config.yaml
init: "normal"
init_std_qkv: 0.0334
init_std_o: 0.00748
init_std_down: 0.00748
beta2: 0.95
weight_decay: 0.1
warmup_steps: 200
decay_fraction: 0.55
train_tokens: 155500000
max_steps: 2373
dataset: "wikipedia_en"
Each number is 128 + 24 x the weight over its row's rms, rounded and kept within 0 to 255. Layers, rows and columns count from 0. Numbers have three digits each. The size before them is the row's rms in percent of the matrix's.

# layer 7 attention key, 256x224, rms 0.119, rows 235-255, columns 112-167
108:141153130120128100101123146140094121126159129196154160113115114120090159137132146130121120085111155109163133155133120143134074146106108123129137108166114157172133165129
109:106110149114142166091143147124114141140163139141098174085132126107131148128124142150131123132126125113124143139128132113140134128159080122131095111085150117105119097123
107:091166154092128169129181138137108138132106135133141143093175147135108122092125117115106115165155164147130133117150114103140123130115144108114103134120162136114157125081
106:134155100116150093140095137082086100152146136111130137154134167103143151161146166091132118134102134144150143118168151088105118171106127125108068122124144130143162118160
106:073105142099124150148120086145177101150170113134120189145121110090101092153103149120116124123129122089121131135144142145135138141123106136128126096133121118131099129114
110:155123144096124123079122109138177128135153125129112118148151127141114137096109137106121108138127118120130126150140092056127142137144114150079123101089152135118143143114
102:103108086156107179135122146109082131102126104123133161105146128094118124152147118083136104162090089148144111116136123141103128136134120125121127134161103183127124118136
103:123134112127124122125143095117123096134147152106099138109102194104124156104151143120159103122153105131079111067106157095140137105121169167099155157134051135138123123134
111:139102121122125143100186105140139153151144096161108140151150167129100100077124144137095088109115183179131174127137114132110154130156128126130096127192136137102132112162
113:121111133101115124152092135153131131115146170107131140140147140087113104096118106111154159127147141135099171119123146140162133138153151150115151132150167081132102140103
109:149114114141086088108108073091113140121095115111095111132164125138158123124140141148118108156095085128146126073116108148100136100099140171130144145103166088158101124122
110:165125125101111105111092102126142093128131146137099146084119116152089122141124122100100160115149137108087164113124157134145180140132132142134097081150129157130142140112
107:102137144120118133122138143139146133111174124110120105104126171139147128158085135151113152123151139118149111138141142146143127122149136197096141149135134158153125136149
108:100126125147128112129160108128127101132155151147141137159118128144118118130169109099165103107128131109110121135061126118130171092134112061133121144125190164124098139199
105:122132110104138080177134104130148125107156117153091147134094140085145141118134147135168132116130112104112148165167163121083108158145151104150119126115105113115137145137
105:121089102151112141110118192134081111152142113187140087142124135140100109121120145104136134130094156135114106085136158125110087143102147174153128158118166093123122112114
107:151127145088111113159148126108170128098125157158089151144129111129097126113094123125161111137108126097138084130144139134093100126121143129078142123112106145145166112137
110:149112107179124094076113116141120126123108094166115170133153112137150143165103152147109153121167116137146112116136121143156102133144147105133163145097109109094126107130
105:129079120144150111150115130123135132151135093152139070135139142108116144165139165150126130133113151136103113106117148118203149117106170123121157108103134122141128154135
098:170121124126169116138135132116133122101122125159155090106126093118106102116103110114112139139122111147092107096135163131166167116101124192170110161117118123108165121137
107:154124113155140122127173127174101139160104115105130149102197133105134106085095098122157111152132119083115178129128123091103079119104119103123129123099119087136154134114
# layer 7 attention query, 256x224, rms 0.118, rows 236-255, columns 112-167
105:144116155129133150141167126121110114144166183122125115110148119101135126126155126147147116147162111108111139171110119123143110102122102137145146052087150099112129132121
102:081131141171118123130104116127133134120121133175140106164174110115119121132123105125159160158153137084126145128150140120144128141092154131135085103143117095113123146107
104:108145130127173109130092106102147096121150123177130110104130145128116099145143147130079110137091143121153143144173131117079116148148172130127079118105119145162099176132
101:109121117104081151124148152142190146172158129120121151122090125115158096100113124110101145131098138112126100103189178137131095131120116146101100085111148141132115111113
106:153111165139136162118132138120172140137136122157108111146164105162168142086120096115112134125115087116170116163115068101143120109119110146124123134148083130127117102091
100:092108114133125158174128126122140144169096107105084117140129137111143139137143116134133168099116135155132130113119137143168144137099139143114169100100106150131111117143
101:150125161079080130125135113129132098124150156156127116133114165140097121131145110157173104137131180109125134117154123119145112124169158157097159183121138122113118122118
113:124115084142146116163186139135129159144116096115136143147124118080162171161105116182119110087100160129143128103134107114110157103152143139128099135153104109136100096122
111:159109120105100112123137149120113142183123164147155116148179113112122132155199107179149102139162104187124140099153130136150122153138151135149146104126197095148127117168
111:092119133121096118110130125154137081151090164115130119167139159170118111159121145178149164145101156131186113105109110128092116114107124156138127114135120144157171092125
113:160108108097064119114105128131149135116108142172124133134125116154101147222116128131097172140149128087128112122101129153160104139130123130156131095152094094134168111126
101:122091119108111154105125152181117127109130082116131098094108183125172116106103146116146176152128139141155165173136153110126138131139184124129125132143111072153088170161
109:088124117132154085117120113148120123134174128178146142120121156109121136156112147125093112108159156149137099124101139138157149125150124139109091118116129120159137098127
103:127123130143151151145147098143149124160150123142119124100124098120130102154186150128130123129130101095110123124148135116144120144188126165175093133127135093091139139101
105:112151105136136100129155140119128109152159134110112097150103152174127140139141143078184106101056144150107112155142172142112071126102142167119116138120149102098115109064
107:118127147086107090099110126117142164094120140139128135121149108121156180123134131124147113132152112135116106124161146166081156104194172125146156138147110123091114143118
111:159127146135088082108149110124116117133132124103109104136117133142113172140113148118098189122164110123166079139102149148113189103116086189108149144148127086133103181121
105:138141106114149104123095156089100128112104144103135126088092142138177154156088120126113152165110177082139068100127119103133161087134175167135148128154153163147103126097
101:139131123131158091123099157152121131142120086082144141114124138111139167123115115142143112129132124113115122129163125101134139133100111192136178144131116096172121132140
103:123114092117149131132127110137093145134137117118080117107156121082133103146099092143155133127188069088107152133072151131073112137130122128135126119125129124120102127126
# layer 7 attention value, 256x224, rms 0.133, rows 192-255, columns 112-167
110:106136131130114129132134095198139087098136145124120084130073143127094177125136124104111125136212072152117106116136124133133146127120165100122103099145163136114140164166
112:121142143142133119148109163143134159126194142143118132137120107162143134121166111119123129160127178137088135100128119169141157121130126063130153086129139145157114152154
106:119126101114121150127120109146152119166102121111120148102113121101160144117144142129132114070157131115105139083165121139101139121159132170120090124163109110152119170129
099:123121130147160106165115145148124165135142099146122153136132121105154125129118108154099104055140088127137144145131136142100107082093083147165118103124102126096132104132
112:145127144166115096118104121145142120080099148189146108139100146155092113127129121139152103149161186126135120118150118141077175124079136132108090162159152131100115156137
107:144138129104119094160108125134115173133108186134128131144100154094094147159140169117132094118098111123096118135145127161127136071131138069110105144162109111152104137121
114:101149153163128086108095132113135155126128144166107135122147145090126146122136136125098126125167134124139126110141148136092179139152181092142101077102135107133118131161
110:173085119162096127122151154120147116141178111115128093130146093098123140149191148127113159120166122112098130134099122101127142130111137116130139135154106108154120116158
114:111137149135122187155108102122117140170108064127111133105166196089158116177120120124142134158073129089125141156084139135123137119178110147115114171109154143136125128139
111:116163130115141120133124114131125146117096097119109085109151147162167073185124149120101100144108131124126169114122113140112142148154097099163162133097141110109126108113
112:122096124102090106136100082179162132124135176140145125149144121122142127149155111133126157121119127173117161101151106153105194148153136129146141116103101078164125080111
108:168135122101192112138181159127092143140118127156181186081135127142062118134139144121137087122168093104084082092153107127120124123106130116076137150161128134123131109127
113:086116075127119086126140128118108133133117101133075127193101176126143147137095096117127120093156139104105136154135106151141142126080135163123128140117132110161136130135
116:097125111132151138118109148110146148154139119130154126125139140153084210164114097118150114103130152122137152121113093143170166125137178119102116128105124150133161098126
108:149174121125110125160093145111141122150122115133120142152097102124124164184146085113093080166122179139107150142118123157136076119140131161161140087107136126154109119110
115:154103066086124143142108112168156095123105131105141117130110114095142121162125086129142096117128143170157101096120133135094137100110116110105090149140184173124148170160
105:145109142107089191119165142081163103161126140168122106126108127138114123141108105145093138132113164104134158141125157111100149095112133120131155148123110154110170166096
104:137106131155146168158145147139117107099108129146113103111131112126106093144131139121102126109108144139141097190120101153152165160109145117118129133138150135091099159110
112:126152118096136125135139147120105114120116158109079101167132164145117122152132098152143151193089158150146097152091153093105145123163150197133120142125093138118170131108
106:148138124199155084163115104143118146137128170123126098102126133101143087139106131097129152161116120176130088131102116110156128129158084115125123167141112138157122091060
105:170073112136087166118154104148154145096119135127118071135118125107136141110121158088137145120157106144176162139120180145117110150131128148069187132158094157137103114124
104:093150111144085106063128162098134145125142115128112136087098110133156161101133157155125150108113138172112124099098152134111114164127097098127116163099147137151124172168
104:115141079134131103137165120113116122147118104095118115165077112112117140094150110142131128127144149142131145112085112137156171134107109161121146165104168104131134123111
111:130156159126122128101106086126111152149138145095136130117127112091133153117156112151123131131114128158135090157156126103143122156149141166113074105079170086087118141093
109:119172135166142152112125139123088109132171095129115101127133158103103119142123173149124154121105105138127146096156088107119101176140115132114135152126138096153130147109
108:157132079132128116131127145159111164153092160145137147118120142169145163111112115146138087166151120125178154113112104110156135130106131170154107112105096120151127131139
109:147116104132115137105127147114132177139143123128110126085097152100173135141120126114175122113105198137141149159124115139134162116091138138110137124128135078152122123146
101:126156089150113173104091119082143145130163154143130114161160181127139100128137133149132154153146171124159090099121156097145130124125113112109117164138136147150156115140
108:111112119096116097141152121120108134113127106146127107099135142151134115115139128142128176139181147193136133160095143129161135119137085139105138115098131101112124111124
103:104135110135152119163150134128154109154158145132107128110114163118122105111124150090111150097128144183156160097111144109134147119137133162133127135129113108110153101096
108:145151129114091150134136137117150148163102155165129152120137123149129129136140161102094124108138134118085128138125137117124173164144114079168139126147078110183163102117
111:143158089108146138118093125119163140154123101102133172105102176123160115132142127119105152093102139133115118098130088118170123152100117107143116129134189116137187115121
104:162167137136119128120122104110090092109119135089081137146140136145152111168148130104108099126136129152106120155120162078107079130119157125134127092170114131149114129163
104:150102113124127141109112106089120130169145090091122127118100167150140109123145086130142137159100153109167131087142163132142165096134064123074125142173130153127117184122
105:141138128150131186105129162122107121129122109140102156120091123134121126113127160157155144134123135152115107157123146106096150114128155135094157144070144167088108093144
108:124165152118145123122131094120103111099160161129135115093125140171182140126131132130111146135091144134145173116125114134192170124144136096145085082163117082170128151135
113:129139170118125138100140113134166118155181077137098116162126120121156104127124110122131147096138127118122112149079120147113078133102084152147147154143143123100106133069
104:102096141150133133141090161088127139147113148112107177112112173105119132094121100160164112158111140131104150162161131154101104126114099126152120107130073105145173106134
109:141093112106141128150078145068120105095140139112093098106206132110131142130139174127128130149111113151118136134138110118115121152153146091110114158106115133066145189105
101:118119101147126112129107110134140137114120152147163116103100124106153156121168084150104128094169154096144158179154143094106125132111146105156130140132078107146145142136
105:153129178153131157117128156113129094142111122133155126074118106141121149094120080092141133127149129145133149109133083116160098147108131165101130113109143151148135137130
111:153087159130130117126128092117135152072192110129135105121117119139094120126152121151129086131136103126098141101155126133140099140111116151123148066152123086107091125135
105:108104129107116187115134136106158117124105162152160134131133127112110150121153160100123099124152137105145101146136109135077156129126113140151192127146116107094111122124
111:137138075128151093157149107145111138129143113117088126138134117098152154095156140123159141086146117174135131114130120090104126127135071147088138127111159178097101098120
110:115103129112135102120116154109123169094150102115140135117089115115146148083130082147119100157131120143123135143147122126098138140134116115124125114104099176126154104140
106:113116131117108158148142148089146114144154186099147108115117148112104122126158101101138145117098155125156175124137126114127091125125151138075180147113125118131175160147
110:122126091161133125152113170138110139145162086138143167183141102107118155136129113132120141162127100125172108137116082097141094092136187100139124130115128108105155149140
109:075128113084103105106140130123105121098146162155134185116093122121097067127165110111129096161162146127144119136166145099162145144140120121093137121152143095170175148185
113:137111128182156123171138167036116106142144129152094165147085081117101141109102121121144121137134153115124109150122137089134188152125163117146123102107133173146131153129
104:092105099105178141099139111093120110116144112161147139165135117147137108157132141143150104106158124115108090149100115153104138154126079147135095090100090134153146150118
097:097169139157129109127135094100105160134138159093152168113114136117151120118129132174103106131124118116131096111141145139104129097113117152156169123141112144105108089098
116:128142105109135123106129120155142110135106143104138118136131176111106147136131128088153114124094183181122153116126146127135131129145153124146160129108088167117100152101
104:125152104112140166148112099108091127122167144089104110141094128117132143147160126179153095099150111114101116117139137142165153136117137114148122121114102088162097098096
112:121134116087102162129139144113160114120125149093136131130150114168118151111107093145103132079095167111106103107161101157113100171112079127130123119145098162153113099101
109:124138134124186142149119135115156167120126141122115113097128147127152117135114132120117125136127163137130131083183104153170123135177100094104066121084112137144102108089
112:089125160137162151104150134114122128099126170110112129138131129137117129076141149141115127085153136149095130026121113109090159167104147136132162117104132125123137151138
107:074115125138140095085098115155111145152143117121097124115128109124073104110130138147111110111118180103107166177131137128115134117128136144089155142136090102173127117110
108:137144104145120186146115141133131132151146099129116137175135107123151125119124151151122140140149167171132100091136144137168165093149175140104134133109120122142127142174
106:131140137099124120159134162128112080118151094132171134084117144135082145104166143185122100132131113140150137151126153150102163126106112118106107140129138138134092166161
113:155144143084112098135123141121084103122148142142082110121157152146110166117164167121136122102166132132127085149145124144142088151139131140126120131168137115078146123170
109:062117128111098127131091110066113146128095123122102130145145108104103127141074132127105130116160126156157130116093152124143103135120096166120088142102189167081132122154
106:127156115178060092163171162147154103138164131135127102098156115128156150151065143137147109135136152145097115091158116124165122098138106141135103101125163120150130091129
112:121124149087157119066115154123153129150078107143103150115164179093097084134107124109133111167146154180161137083117138132149113100171127106141141103166148124128111124120
106:078158105167129129148162186142159134121109114144091104120134159084135135127141134131115118110115129125122113119125103087135110134076099133133127131114131150175127107158
# layer 7 attention output (transposed), 256x224, rms 0.118, rows 192-255, columns 112-167
111:139153105109156102110142157159104178119101160140131146143143131120146123120081103175097133101090179072141135109141131110136125137145111131138191115155104141108088135158
111:136105135115105144124173129148113077161098131116109115116144108154105098136087131095163097124126160127115136120131140149110093119108103125131131102144124128152111106082
107:150132142163158118140116112082096139146109149163142145135138146148127150102148151101125144154131145109140137160139136173146137145125165144116174090119140094099139105132
101:133146129122074114124122120159141108103151150114102085111123142132122071155125151136133157175111117114126092161128109115134176103100121150099123149158122107135136156154
114:162103146100157170124143161158127133154175111126134152132160128106203137126153123134084150124128095108136111105150133208146093126135124135125151113124103119174122112124
109:139121140173126150140098151077138103137140098102143135142118139153082136124114110111142175139163154150144128130135126150122101141147088130099123142151131140148110140146
122:169096128124085118124123113163144122139112114121138120162174146112129141152135071123130108100076103113131150148134143142131116153082140144081178140116170138143125129115
114:120140136131142129167130131159154117116076136136093142105075159174142146152128095114098139104036102143146142140105127155141131148151124118108108101134137127080130121088
114:159138140139135098091117196097129154120158145153153123107097104155108104081163125124132112129142110148126082096113146147130103075109154133119146116131124157155142097101
115:152135105119148153144099141120115118146170139151113095132171130122119144100159082090114120080138109174141085126128143151102130100071132102131146150139118137172133130143
110:152158157139124136136095143139117134163161120109114086136129130116126107135112109106150096171115106138149108181117128146147103117149145125103141135172140122077134187120
112:093096150085110136127107134139148133100118115089123106174149139115173122127141146141136158121094142154174129145101176116087151135114103124194109145119155136128137111119
114:146141150140135140102133104133117108112137163133125152142140103112104127153118139141092150147135129149122118106113161158085145128160148109145160139132155110121143112144
119:134157113162142134146143100136156097121140139123138122140093133145103114090108124147155160165117120104127112168089150118127117111126060110141159154119175127128132161125
105:099085076160139123104203118115131135135124140124150098142177156153089130085149099122122132136132070144108071133131160107106124119122142113120134167120102109152098150131
113:096114130155102143130111130156101156128112140157113153135142133093102164136155165140117119080110099107123152097150097148149136135182112149124152138113106098122150114118
111:113125185141131098087141099117129083106137150116158170143111146124127158090153103136181158133148091131139088100166152163160074155105133185142076128138150112141141088128
108:156133118142165128093135126102103123107165089107071168165131171162157141085135088149107130111109113102116152072104163095109112137099061118134106106135081140147122149104
118:114141128124124127083152119164180125149174127140153136112142100124166142112117150083103100140152119112149146126161099107169117127104084096119168152121141120140109120119
105:151142104140090148135148159113147084120156101136131143104140098148140159124137150093086128131082118094091115116177146107154142128082116176160133111117182129114121157163
107:112157129093123098126141118098131134103141107144127147168158163132091110126127128183072103122142112136148129076136139123130141091159143100140097161110133109129135152145
107:121110133141151130105143146134139127105120116122123128143153167106099146149127116103104121088153113080130135151110125089127131128141153156088097104173135120106113155104
108:100111142149128117099132150071131107114143121156156149105159116149118120139100144149092147150120086150158141167140128124084129111155140109143148108169119085127099073125
113:117102085154102122124141139137106142091130124143120149108142173132137154118139153077140117137124163108135177129113176122136089102138115136117171137168078151160157101146
106:133106147064182147102159148113152144134095101135120107136131087134182108132142160096114092127134128122154134139083156143132115089124118144142124168121155130153103097134
110:124129150122131129108117122115141097142124116144121123114140143091112120149136145064120184135080088123114155118122114107056145079142130121136131162161103131144135120127
107:165164160127133120141136136135165074116108139130136111126156145158112131136146121164143106114127084128149105118113127081131076150152167124150119162148162142130144092093
108:125135157135160145143161125175120134134125137124108134123124099113117103125133155109121135126157078150129126140143111128091155108161079174156122163106140131108141155131
112:120137138123125110152162103128137137096141120107162182144126112100096130095161131128139116152104088095111074122159112097146168127156162152165114176153132135131112104147
110:136122167118108137174098124095104108151098088102111139147145133193164131151132062118135143115141109078098141142125121097110108101127131089137122130134154141158116121130
112:154067088109159134104153091092133106093140108089104077117094098114115119132129084112158096141129113144127161126104110167082137097086112132096148153107137163096113116152
111:102134096119128118116126137134082119108126180114143121120108122125119130103108110114126133167106124105110142135152148110094121094125135127150132132118116130130121139115
107:125108152110160175103113153114140118139112138121153138138126133117138136155162120153151119155123139129146147127136147085133124130132110126145116126127141121084118153105
109:103143142134103116128132133114106150109115174128107067160107115162090156135165174107095089140173083154156156133156096132145116151145118104182112114101133116158134088116
113:119101112112148115153156126125078139122093115139138117130107092085142096147130123107127100138125132170171117120161098096122124156123143128131159134158147124139144171101
108:148169140105125151165125159108131114155098090104164122159131133087125109075109133092121116117118181128096131139129139160090110095085079138109153111084148138121122111091
117:096084096128119135129142139075129058110092180110139127095138129154127117126140121175121131163156097118138127116148130084094143142101166138129112129121153145124127157135
105:121161132115108113120163126151119120149103116125128080139156098141105124180092099094127151145151121125148124117153157103144138100142157119086135171129156116102117120140
106:140152117180115135129121114101122151173119156122120183136087094118120145135144080142140125105159088131179161126116151152144115126141141159099134165127089118125120076157
106:140104138131134144171167123100122108136132101086134138131158159103103132091062164132098104147119137156121129135181093117148136117114112134071111140101162112079115126106
110:134145116141107089123123123163130080137116154130120106168152171110122100160120163109130139137080131086137093167132150128114116071132137115123131138122117133121129149117
115:109106107104120109133092145151143109130105089122138124111071117153128119067145091149146142112108132111139148130085170113112109167148160099110137138150116154147132113133
108:169130128106117088104148113085099093152124131082127145088094127138122122150130092154170125145102134131139115098130113103133108176131134134134068125125137132148117101148
112:115132111141141139134088139151145103140103165154100095134107140156153137136123122100053096156081086126154127113152126144136139099096165133143133110125107101152148131186
114:092165122115154180098121126144149126121097139110138114119181140127136152119121094148156118133156137108136136112131174132144159128086113161145130128130119147107132148113
112:158166117152136130109143137150125091117107090101146204148154121125182121107121110142118077127143122082148130106077137150166138149162114090138105136141137114123109080098
113:135090137063125136098099119145157124140123161105100126082111137156123130130140107139117117129151108138054175154180145098147077133127111096103107134126131085107143141135
109:134120166100165138147140097132158138125094122104121140152165171077172200083114127137114156103072134101133156142117118124109131118111137166141115135104146138120123076109
119:110101158130096118114129096142132131172141120105122109098141155124126139121128075110109109140122102171128152133123101119150074139131124109175155122124113138145120084142
105:129173131126103122115144151125101149120112198134148114107096152115147158103141083106095176153108159136139138131124116128155102140127147141116133143117104139157121132143
100:127092128114110135132096146165157109144092119103124087128176096163101156081109111109148118141159115131126123132121175132132152148130138107142095112125152101085148129155
116:136167122141156129165137127129122103123109104175120142111159076118159100169105176121137140144116095134099090111151110126118105137103123137148114145109143161094129080166
108:159158135165099115143156120111151119120115128097119145130193141102066126069129143104106125153117148121127119133090096147121128108161112130097155098154124147085127101151
119:102116103142130124121116089109083144126153132138121154105118144124126126120128147115164106165191116148160143146142164139152147146144139154107138115076136110105128165159
109:156130118142101120108151117160096119112142082129150118137089140150095121143128097132132123150114114108105124108078151113100105120116095159148114169137086126111136102153
113:124156127166112114148129123124161104153128126122135144141172111096117119181152114124130131144125146128138145134097067123120089125105159154138124112136143094156102094110
109:126160127117123117163141107118145125102154078120155148108164142149139131157131114093120143133100121148150109078125121126149134119144127104096127077112193124078134101111
115:130126120149130113074111137154135130113160116089125133109126132104125120127126169159107120133136145138123153150147118140129125110113102132139145138121136190118095104099
111:137109092144120129142109100120146113101139122083089141113119126134157121134117140063136148131108116149154101080156126090136122137139140093171196139078108137109142090128
113:106132112136143106156115185101131127144135085121100132144115092096141115129120083102136123146098134090153118110153143145123152122148123106127118128133123093144135144150
112:110104162150156166130141143123145140141110166119140129134118111121144137139120170155111108165130148080101165165187110116122179095109136115096131078137112111107151169144
109:147110116124120127154123152126092160136148121106102133142144122147125158115121091114113121157131119153119155141140153096143124114139146175133164134158092070127132143101
118:064140121106148134136128106100105149127163106145146143115103110131158131112175098139124167108117104085121127157129128108118126089071127172121098142127134130075162121104
108:145127167087184147104148124150099085154136092105139154085112167172189118157138137158127103149113112097124120132085163134127140116147109142157140095152125109134107130131
# layer 7 MLP up, 896x224, rms 0.149, rows 0-37, columns 112-167
101:164146116099105121112135138145096156119118124149107100135146137124176145120130143152111148110075100150147107115122144132124101155139095145085143156101082098116107131156
099:144128135073102141095089184090111131171155111120132123102126155160145155100102134117129089128131110110147148132152122139101127104111131130132122111106064128150140126124
106:113138115104131178115137121122109135144105124115124142075158149083139085147141166137137120122124126101190174115113151156125120150100112123163105094146124141087131126186
094:116114139165115123137109106132138152122153137179094148124145143097110132146132181172164143182144144127133123077056130127159144113129149099127127164126100145119107139051
099:129117086130117146111163113146142150144112139128131098132123147148163127108119147169091118124156121165167132140122111122106150123115133132140108115126100119149124115129
096:137120110126132128116108124117134100112082132118135100116120120165135130111120131175041133131120170134124130125138160124120109131149107127147144101068139133139129141151
100:098100138099110112101136135148111114130141144097144146110115108162155143155131119110102144130100116163159116172163094139133108096150134135149118149131120131136132114125
092:110193150139168178111172139100095114104134115130143143082142110102066083122088151141120146113157131125120117090143135159137127152140156155134068105085137160087120128150
095:091161150141154126110151119118124162151128111097111149128115084107121149126143139140155113108141154160123148130102109140139099139081113107123129175156152109093105149119
091:162155150102151126150151134138108092128140180116086098155093124149132097161115147113131115148168152116096144122116091113136148111128118133143119120141187115145130153114
098:140119180117122139127098105137141151116105126138123139116129160132080151141132117117194116121136129119130131103172208147131123085136156125164155116148127091126145119133
098:139136142165150125094126121150088109096059137115109123131138103132156099151151106146164157139126130135052114141149112177150142125146134149137105115109137104159133110173
099:086125105134155118110160128113144101142140143104127105113175147091116166156116150117125097150097131136136150139145182093128147132119136073096102134145121083170110135126
105:158132172124170115101106178138102171148145171151126142133085133163130133151169147118152179108085104109116153151126121123116103144156109121132109125169118142120142123161
111:113097140136123145110082113122108139104138108184147145142141109077154141114132137119166097143132117145162152135179107119124105114097142110159180122149115074115149134172
099:138136181128135136101151100098120109200116097097120121127118116139144164157141130138164160129099113118118130131133156072126154114121133137124137118047098120133107113169
104:130144103146153129124114153098129104118109126112126186156136153134148125142129156163152106113134114061152139157115125095202096161144090105159085142138129111095146112121
100:123152166144130130107198174125112107140136101151129115149161123145129114188107148105164144109109122183200174159120148127126136138124150153137105118142112132159152130096
105:150149126103144143131178121136184165168140109114125113116155082126120124080088159121096166096113138157124108130198149122173168116096098147141122105099124124141122125084
105:162105098099107125129107141099161117143110102131165136074205096127165121138133132117159146185137110091147128101145131137152123155114103127156134143107132122136134098106
097:100102146163132143132151098147109158162122107129135157149141104057094105122135135168115118122118105113132119134119099148167110107094126104132131108152143136125117080113
103:103119147163113123094109152130133144114112166115116113109172116143110112120149080158147137116083102154158137134147123129120105122155106119080112121119168100144105094149
103:117132118114119168114102094140123112103142152177117172116123126128167151115170164140058139124125064084131144120136084142148146055126134154181133102146133102089125134160
098:134140155127136114122093107101119124150105138138122161093173085091130141161141098094081153096117137158147098132138135102148101144079143115113121111074135172134126121113
099:111151149137151111137166109168139123099130091109156108106119124153102140131122150172145113129094167117124173127107101114121079149095159154075141135116110133066193078136
096:119163064167178105133166125159131129077167092129137127089111182105121163091106122123147154134146116135106133121132167143145122119112111163110145110115111084125120160097
100:147133141114132088171136122151136134129106134113125147100149135096181138127088153165152149138156121132117105119161116073140129096156081135107115121148117127113121154135
093:118120114152139158173163145111113085124091121159176119127170141121116127091143155138095114067152089133099163132114138137145134155136097119116158123133138128136156146175
098:154093115109102118113110175121151134132121143139108123095118066109128124113128123113121122158108145122169109094156129086106119133157130120165138132125177151130133174152
106:091145158157163110114141134133142110151094110107090104149129116172162097114111123141114120130173120152191114104124121125140133099128162085143118125140190136117132116140
095:108084154103141128155131112147137104182186170132152113102167135174125120169130133124127111186153108150118124119137083121064142162116191115112188092120119144095139107125
094:145120093146153119127188129149095138109125131133139130105090106112166134130097127107131151140141143093149130156168094105144132129096163178130125143110145144175170105149
100:145107139111157118150133145129145097116097125140120111126134102119147127159116160168117179190152155145123123131197125095110152114150189064140146148104147062125117105112
098:112108104157157140126138153105186113134117135110138075121133143103137091121097124138089100108158118135126138152154121086133108127100180138110147113110138139152114146111
106:168101080112178160080141131097127095108155132118110127101092110141148150177089112152115086148093126128147152111118108123155162111158143089171131133159166139143202131105
102:147154136109090106154110090140145141116115114165126113139102110068127139117160125134101131162093128132125107115127150125116130155112085082146126157126111166126116145098
102:148101120101160116136116126120106134178096126098140132111157140134139121121101115148117113106132069093173123186122120134129118120158082128181130132142153111116084115074
095:135158140126108081155137143145111163135119130128124126158127114116126157164125150144162090117118109116151095146140129099097129124113090145104062145164154126119127120152
# layer 7 MLP down (transposed), 896x224, rms 0.158, rows 0-36, columns 112-167
099:115087100132127133092120125137121143118123126111114142099141132121127111118118137083147105162119113136120136173156148173143104123159120137121146133087145160142117109144
100:172124123142191106098141110154120138130130172092154132150156107086143137124164112111128131136141127142116132107092137094120162152136119120160129129116160139141115122116
109:116089120110126085123124137133122116139137121109107106105185130115090104128122139125113110159115160109150126097098155137110148107076148157158111144128130122124115107116
091:153163127122110131148128118177107132124127111125111077150142134114152101141115153162140098123116112116103127100140148108189143115156117106118114108129129166173156127147
105:117104116161138172132129132100105092105158144078111098112090138163123115108143124107141124151134126149166142142108108097132151129107091143051105136114150124158117095091
089:142100120160172102147128149118154119085103131114114136132145159119168122142114107129120116127108104120144113140102125136122138127132125132157134119133169125109145124135
109:107089093116140102091144152108105093118093136123131124181162138099126149092098090113110133137098147106162088104167119110146145141153138135112145082128107107133134159090
099:123131086119172109129122110177138121087118132135144126135124112177134104140109142084127106163097111131101087100126093154125119097148167155142154143123096120133143162116
095:130194119096168102098139109134128107128147157114106153134138113087123114141116116155113097143121098111126120140109111164136077172147117110109102115123109168105093110114
093:111106131124134143127104123098126169127120136130139124081201164129145185099166149084100153126105142159154126179148137170130152146124143147163146137183127134166165096133
102:132155104084099184116132179128106132136157174097116144120127172141150156115107143110123156153135149133111157139096104143163150151112125170131175159135179152121147092109
107:162122098129119139117209100099144109100126125133114134096097156139126135119118164115098101128100148109136137106134132134112191114120129105086129126108135127101144108146
106:098140151092147152132119128093130128123123150114071156103128157162156113124114157139105123089121130133097138140094131124114129145126116127120111130121077126132126093112
108:168151131166117125147196172163155156133107111169077136093134146178099122100120106126125157146081125099143110134161167125123106153087114139134084116129116118148092111147
111:103103120150124140097137146135097138113124108103153083097113175086117101133141099117112084185136080153155110137126138125166150135149150127143131146109101158095133165136
105:115083140065146124149093076158126125091158124179142172162155145130134087106100140119127113111125116129099145131127146156106150144122147135128180104138145144150152162138
102:153142181120139124119153115136125166139126128167126148106179130117104093164144157138099049132148135132115150151096119122165108158153162148119126101108124147131127105119
104:144149080112121186101113086126164152115160172106125117152129134102126122111107121122121136150119097118070118082160144116097132117143097119162116165080092134125086141102
096:173097158103121089088095113159144135129142095168163099130093121137135124147129140106123141099190121146117086142133111091140135115130129115120131139133141103126138112144
106:128108177126128165168108151112095148156134108109152144140160120134115149139108138094114091143124100134127136141127131111129118149096144130109077125158124181136150128174
113:147115110173133130118093106109080125134118092185105137113084139118110145118174087153132135108123135070124124146100115136117124093115110117107107091110117172125067177127
103:158126121128132120142143148137156130132112115155131122149113142142132116145121151149102131180141091143121132153120140123119096126112140113082078123154137111133111141115
085:124135153100165138142152120122093098118083099136144085106136122117088101117129104153111145113100161102094073115123130108118137143132123122100130114138141121162106138115
105:125097096119113096108100081087155149113104137141120124101132144126094111129105159167194126129111134113118134098139137161111152158176143176133150127091117111139134141111
096:119132098152099149133097125150142130154089123102183110131097143167135096112154104109100147175116125126145111128122140119112127103080119132159168109120150173139184126121
094:101146126174151142114136099110141143168097132075114145149130102155112119138131084148104116187168123135133095095142119162134140095109214194134107111156138093126132156140
096:106115109125098144105109125131141126121137157110098096126088116188083145135152121095135132142125138152129146132085164133147125114142137141155129110081110093154150141085
092:167150122092129151131103185128176135092125122122069121160104158137179131133116115104119111144101134129117153117111146117154119123171102152127096120116103107118118119080
096:065117144109122143123143111147110141131130120178161143163129137161139122153101120091136144131104091138090125130127152124132144144120099144136127144118163115127121118101
109:156080124090114081145174148143129154120109131112174133144126177129148125098128125106130146125171118128111140143137114124140118084123141115131132119140121170122144083130
104:146177112138134091057139132141187116106090126130060142105105102115131166148145125180090116114123111145113129165140129147174130133123107134127084138166154089110125153161
099:119118141124134129067116111111098151113103164113137124094092146157125102155108118152112122125116124106100170144104130141108117114122129096094069099107120102145102133128
096:192093141113160110169129106117161079111137136093115132129136159129134099126146122151106106121149127124114144152168125121119119123115135114119136118146158135173168123192
098:158157122146103181098129143074147123104152084139090141135117081123124158111135137137151131156128138114099134118130096146130129154093127105124092117168138141112112084141
104:104204160141134122106127119141156144130108133120158131149155154118161112163145125140136137152174165163112115120135138126170106117155108134095150103105141151134113133129
104:143132114158105097132119128122148105121098118141110114184117101102080092147105113142142093162114151143155121110103114144126115166105120128153139081103130116132124135116
104:116135088120139123147090094129119126094121137113116183133121126079134110082172144166141162108123100154152139149147133169145131161137140133107126174109140112192115142136